Part of a small language model's weights.
Size: width 224, 4 heads of 64, MLP 896 tanh GELU, 9.79M parameters.
Each number is 500 + 25 x the weight over its row's rms, rounded and kept within 0 to 999. Layers, rows and columns count from 0. Numbers have three digits each. The size before them is the row's rms in percent of the matrix's.

# v: layer 7 attention value, 256x224, rms 0.101, rows 33-47, columns 0-223
# o: layer 7 attention output (transposed), 256x224, rms 0.0896, rows 33-46, columns 0-223
v33 099:523544498425518526507483522530509473487490477449436500485518501452538492472484509508500505517456529518516503517539498472509507491504520487506470541517467518489455494486528496440488504554481519518526528491504466461515515508531519496500499488486505497482577479485453506481498488547517505513510492514548536505501484514484477537500537522463490481494492517491495540455473470464487511486510492479543477502461505492504490523513486531513509486485480543501459473501497518494515478544457518489509472465504517482482515542475500510499475526483486466510476492493537488498486488522502480523495525492517476471499520515563505542436488465476448518511536495522473489538459458493518495484496
o33 093:470477471516496492461484511483496511520506545521504484494499486502528479489492505491472481507520496476507520496480515526492452495485500503474508512495471481534524514482487533497509565501520494488490526507503480532480516534401491550478484519536547470507487504505528509495552502466485489503521544492497461499487474497492515445510497503545546471504452490469481506494545506509515500551500540505462517505520488509512490506468476459525476470464497468543494466450479454529504526479511522483547492500512502488490501493502482511486530504517488502499494473510464538491535514501463530453518478551511499517499485503418454516551478521518524446503482477508517527486532464530497480503485
v34 110:474483491485487520448455563487510515472508499462467493502517494495525542472485489543521477503497501526506489499504500564439521501487488481511508544447461511482519521507467500453515479513523505507505500524492493475481513493534520511454458500525481547469492527522498484434510490483489479440469524503522484530478559513484503543512488505482512480492486498462486529469522506533445508524484521494524489504502469547480551487519513520525486484536530509503473490486462502544487538523526521536486510483535500488564493539488469519535439503527496512528501531510498460477512490484526498501482518473519529517494502509490511478474515492502454487504480537512535505487497514488448499492499
o34 103:504483487491522501527520480478482532526503517512563509502481496558537510519496484500475517503499490499483504535489493440556448504469505534492495515547491550471511497520501501484458534483471537461512516531486503466504464490502509466521524524510494485514505521496557472548514524489535479511504492481475494492485454511535527475544488494520507489545459512556537475538490497472525486519485493528491499466519540490535460509470510519501527529484455496533475499524535505489536522546449509450509479515463520497504512504508497484493507480487482493465496480495449526539505492489457494516530483535494474493517518490493544500494483508502559506477519481465499527492518517510567536506494
v35 103:503506493504510491469489506490492509537523496542514512504478493515452475485454500497508521536480510486533502517489497513498512521487495422477517519500498492469479522503558471478451502518500529469480484557506502494504517478481522495521466466456518512488496507495452491511450460510480502559481488496496538500515477513516538506495480492495480499563552523479505452508501462536516531505491468488523486449519502472505536505502516481491495542486508501510523544540506502485514509565508493457519494517505472486455513554482529535477503466500530481481505469514522522537493491466534474464525486509474498474504520501548463445494530484484548464470442490512490475518523476504526520494491
o35 096:542492472490505506454484439494459501481499532491481512491500481457520497488498517453466520494508516520494458498490481502542535473517484524512458473506514495491543484505461524503505534477490482504501512476449508529501467531559488507479502543539496525527487530495459509470460490507489468499512519524512461497487506515541498562499506487529465491441538493555469512482480564485493530525533521500497519546549522498516540512485432508474465468512507506468457500482492484532454476436497480505468499501495502499475497470486491513481507501468472511505515528487501499458521477515488483509474466508484500502509528505515529472509518511527454485528529489500496541495479536507510510458525
v36 100:497515496517467449493492482500512514476545451490503505504514505488474478487501513465488558528482496473480503517521476479504518491510497462461510501508521477556495515499457524495492541500536541507479452497462451471525490491494508470485475523509536500488476517536514520449480501537552461489498499491487475510500460488487510483498468559481486508500495533530551476486489497478522518491525502524518485504508525524535494491550520537499472485478479498494506462519504506514483521511477506490540484485528477501515497498471510538455507439529524478514521485515503541517503499466506486493541441486479479474534525469529504513472436489472491530509500432511496519551540456511493555512519
o36 093:497514504466502509483516494557529499508504515498471462508529502493526514458482450527495502485481527530514474512492474502509474456445483501524495457535507509502515468517481553476491489462455450492537479509513525498506567504504470511529483510475486486512513448493446499478505487474534550520514539526515548484503475526519489512503515468506456502485508431465462565524510485493455506500494530518470530476511468513500528543478501506503498463498533483467494483480534474506475473497494470497490517529472546471475519471456506482535544513425480518485497483475518529451494511527502500480524538524503497509476487531513515492500487516498519490487488481499484488487478524525500468499500
v37 101:477490447513489473516503497536507512530495452490525494515490505512555461524490501499489475508484500536491528474519530509495497514529499514458497524524552508495473487498514448528472514524500539519492546482502488509509475495515518475551480525495528498505505458446493526471475497498519455531509515489538484498484461519491488523469507475522522511472555497520523500541529501470536516500487476531510493531493536475528513485490484508464539538507515517451506469499506462527477506486514511499519512500515471467481510505498483485524521445508574463537446499511477504517478550521513496486504463483517511525478531502557548475468523529494508518524503493470477455473540510505445502450494
o37 091:511503471523460508515471478487508495518470475534491508446507528477474512450496519549522544497510480449489489499487465488491508517475471498529517475510466477480524523490490532500549511452489475463492458470514495502482461521488451550467525464528481497494512490514494503462520474458508473514514515536476483499496503469510497487504484507537539479505505503465486478491520523487540524509517523489461522491551478512482488495556445506535487496502521468536514489479504501489494465522508506489494492492512488485488513536502485502551512503539465555479535588464527515507564467513502458522500519539492493453511502520486482493509522496462510481494534557487494499502456505489504520516525
v38 109:496481524522504491500484487517507492511494498515524519495522482520511467520499481465506492507526505526542469491524532514480502453496512472497560496469489473470464484489477529524495497517502505541510437480460514507495467488504528466523461474520501493492511502554518516509489535467465487448473532507519472520512497482472482502520462566530470527533526462513486503507474501467548505527545530509481469488528480503471504503484507538528478516537464489487511550521520527493466475522524497494526441472534522481494479576510506523524522539499512484517511551466485499492457514479487530485483479494533505497513454498487552484449492482497534509534470520548494495486535482490541483500510
o38 098:496453478522526529495513492481519522508499498476477466484498548490449530483530471525521471492517495516490505524466508497550517512530494475506489508498541566489526511498542493507475472461487467512523516501508494559476480484519528486491526525534496469519481483480495505507485514516526480544508481493459536462452478494523497504477519440456504498473493486480505472461523520549483467472477480506479499534498536543516523530541488490490555525502540449474511474493507470495461478469546519514480568516509488492486486457476500487504485481506516520518525485514472508528475478556452517474512473526486506450490491466507526494517479475487549509510499480480509471502478513509514515534534
v39 098:478554492460529495483509507492493514554517478475474473464541501497484483459479553512507512484495568509474491500489469491468510502485462499473498487501527523490514480493527450512484499493531482477551493474497489493469488516525472509486530515503479479490505485518511486508505493503509519488499488510522523556466497485545522544477474467490506496494554504539552492481469511476539509493492523534512504476486506521501509507455536472470515504508461510539524490529472509512502499504513538529544562511514467491507480491531521462456505531477502545497438530510589480525521449500495488491457478514495478513433494505482485485490501512472512493551516472496498522540515520508498506501528
o39 093:509468488503523478518491493485501492517460487480535495548466464493493490508499474490495502460519496489537509500568524502500507483533487502496438516503483468480517524496499557507515463516510511517446496568506486499528516510503516509493482478513507465533506500487475568527478505440474515515482514508510462492540448488519506469541501503514532555518498480499490514504542456513484530528525497472519514501576518480481491521538477494520520482507500520510472508454509488510510449507462500481492474502464547498453505523496485510508487510529494475529526493470458518487464545507513531496542505457523544494497514488508533488494531478471485529485459535509535457528475475491521509488484
v40 100:524461538522518520502476463485472525520496535523571476516487501511483533500459536480492469451483541526470514461509492477451490507502520534501500573491468524486563481496508513538503494453496541504531509512547498497515507498497489514436506514500492473485536470475546489457502502508463527494473521479505502511485497496496532488511503457483493481515530525499540505497491505477528464497489492524480500491486465487527518495507538454515500489479491429515546484472534493515506510483535453493475482467506507535450443498518508460492487508486486502536503493525530508509492448490476508493511537481508501492476522538523479528478503492557484510516458496516482527521473476518522517508482
o40 093:461490488480495510473492557494500492542499485517470498509538495535504517494530469507494515490483492509481477507492529527517500518512448488518487474516510455525508513469484504472487498537491506502513493523471518477498505528500501511521546515451496538488490497499474550493472491499495460512504468473506474546510509464507521523554480463495498491519491499497441484476502495527477487466535485494479475505502534472502489500509461511524546486577510533528455528526474471463546463519471523509503517481457499461510527493533486537558451475541563512445455502465487493531509531468513529536470471486464491510522514484473487480494515520506496519503479467524512459472512524494503487532465
v41 106:465535495473502537504437529495478490501517546512481500501480465509498529528487543521537454506473522487498535549490514525491521553542535490503504484482485466494474512526489499512495537521488503457486488456553502487476542465462502496492512513483469503522499534533513484488533470507487500514481528519507510539502517477508520516539537540496452517510523509536492502477506526508494471489536513478470475490491488528491483512522480498534485473517500512462473512527507467510491469486524490472447455503481558492508479501516531509507532538466485453489440550492470526496507525516507501490484473462491515471457494525539473489475570459500528518523514484478493485472511497467494494484545
o41 100:520491477482512502451523496489505545542479508484512517476511527476464512468481474464473475504499520507524488484546526533516528512508489505471542545488499547519497469514517484506535498512509476512510520495446491487525460502510533491500494483543532489546535448527488513517481581490488511469486478468494471508464472457495517474517480460539511482502487525508476464496494488529500519477483523548530570455529496488494491514520519493480521530512504493495500512495530504476513510473528511488518511509522481514527526490495480494532457530519498521522550459540539446491495463495469510527476527544501510530521519514517511508481467551522472453556532482500527506518470521519517489508496
v42 100:497478519500489493473480493481523533524532469510537485503458503506468508483514529471498496482553530523509501452466517504535476500497502504511490509513501535535513495516526529490483519418551521519498557515489481487497515498533464526483473469534515453518416475469544494534484539492503522519525482544461468510529512500485497479506534537509537485494491459532510481529481495549522502510506436486510448486495495517547450523466504493503476502504527500515501510481472522498508532487494502524498506472476515546497494518509491506510514493449533479502481504502497486500449527431493530488511514471491529489502456537519530497495521510505488488478485554491487524495518456506522501508476
o42 094:526523494505489507538509531508533488484484537479503503507513518513538481532476530529537485519493466553478510529524475517497500515508520487496489486487496508491505504469527502499503489569428493502529472469507516534520491475478549453554512517456497512495551516496500538496519470511511478474490529466529460504498548513506482517487491492489547507458521531470485489485489506487447505514527553452503473491503496530459509505535520512461499531542500483519507516520491520564479479521503477500527524511496514502535501471497510465532509535511505539483533483558470518475512476523518511518531511519477413525479479494473477506505490555502493549504496492501503495508503520473503550481496
v43 104:431476498474497527476507469481500487472484484489474461489522528478476511544478485534514525521531520498459513511479511510506496490511500519518482474458549538516493528483491529539500522485482501434477516530494493494480480463487476512533487508510472505480473515472505500526536537523463482530508502513532451534516516522472485467501478481517500490458521490522518520525542485494502503506500506509475508518499507490484502487572503515488542487491450476457443512541469432449483467503550465498487474473487506517516489496488486473502484515505481497528527525539526437488526489473509532495534523494430458519500467497508504499508478483479487512493501490499539501544512541507532504487536
o43 097:570519463494498473509509503493468516533464512442503526506449503518506511465531467511513449485475507505523480491492473489487540469512488532478527476495480498468502482536471507462519512511505483521495528492488499485533489499511508501533511535518502496506494468491485506478495488487491526498459524515458501479508505518509472492500497502503486527548509505487530471470477525530505448467535494524523489449501445521547463504462503507500471518501488492550556524502490559504488537521500555534488506488512509481514484514518515491478537489474521508444481494496485506475469517617500468547470469448533510505526495504472512504497518505527493538482497505498493478463469485520491508524495
v44 097:491501519453485481501535515520484488478472486471471493484470562477489498494506492492464437492526561491512448521477528510524469530515494552494500492472526509518536524522496526516513513499494511510507524500504464505474459488533516443484484500491489496489496489504518486501536520503503482542500539486514468475538475497508505527538486487476482513471477466500488490502526515494488509526519509449434486483518516530541488516497499500474478528540515452525487502513425541498484507522513506466454456532517498501470535486451498502479478486520502503511478484501492503440548489493521510478493556539467472460518528483491496461480480481552507494542514517541537509478493520543495483491514
o44 096:523491500506516556495515474453506502503491512528481480547507470501495505467535521515485560492512471488479522507476515479492531498499538472469479529531512506462530545511502505492503540451530476484506538517515536492485517509502485500496508517485478503534487493505527502493471516523480546456467448516471504471501539510481486464493537499485515445517507496478488496517459504528476510428506502522569475464511468501477540495495552493531476486506490514495477479511527511538500519516504506521487483473475491525538489500515495480491542509466520554508538496498489482551489451518508527499527467454539500557436476495504501515549513522526486503489462489517505479484474511455507506498472
v45 106:540515491517460520497524535484517501490528468549501472530530539496497514528481518510477501495477517454475466500527482531469493543518497516508487486494495498488539481482522498476506503490518501519472485514565519464465514503512541520492473496463455546477505523562479474484506517517478499519457501505491520564516509546517489497484490488483499486501510512516519503498498478490550519513520559472464506467546475500498502504510514575477435479508475486520551510489477494488456522486562505497511511492523528520481464498493507487500471513481531519475511549524496505461436486475493534471513503487468480468488500445509511500492505494548498506451473448498481481497510503476528525489498
o45 096:510518511491509478497494470478479485524480542452483477519493506484494528488503468528479508487494463537498524448471492514526512447495477491489487523524500531500505525504481517497535483531476495502494484517472490485516483496530495468488532537485526471513478495461504485514472463467523470453507496515485507447506488448497517491539477519516522580492469511534435520506498510505423480472498457492539497492446503526496508513488491502514538513487481520477466500492493469495527506480455475487501465522497508500513502422494486488476530502517484466512516507505493465468545476517509456554523490476519524534516505548474493476511529471509514506523475518511523492560515527524529454493536
v46 108:523482450476523501463524539449518508495470457503508498501474503499444514464467423511530466497545495449508515499509491485514453522517493464515513500509502495480491523503505527520454495525502554479502489480520511530488512456510483444516543497495493523500526514494528518459511484480500485491482522486530481509525494514470530518531461489469509525474569501538560499496461457503491535508478477506497526490477511496545507499506465528483477527523523481516455508489497493526526533536499450521485513492517479495508443523494511519482509472504508495508523513517495517515527481497520512452495498498513539483499520570494531491476480489486472499496542560475510522495499497529524511442490
o46 096:518502501496499479480516463507481486508511516524524512488504510503591502540532520530505518487464504477462492508500490491501501452480487519483516491515551549507499509547506500466517545478477473494498483515489441434512479507494480505466480485522485509516495551516514509526471493455499482504468496521467491498484482482546495509520519495504483443463502484463484497530518553503521455487466494480520458492502475524496491468465507478468518488483493502517539496532471509501491470521492530483494523485453534447506533504518534488517443499523561535530492493528533520462494505521498509470505483508487503503501452476536494511539564487477487499478488452519518465490503533465475542507499
v47 120:497465499526498518517481463485500511475486500559495538506497511495517518494476530524492531504517478485481479504503526475525505498552511500521477457470490506441528451462460496449493504509471485544472486518500472458517489537505524548519489488498551527504531506532463495474541462495536498504473498506492499459535519513509454509510450546450460464500484497498521547520468491493481485537496481507525516490534468476493510502511501480486472506491438566517526463457496482523524523553489504519508489468498498535527508517410488489508514489503503471511558489488472547497503493483486488508471494523517475513503461502494515509475488488482487488484482499542521484514498517482485498469493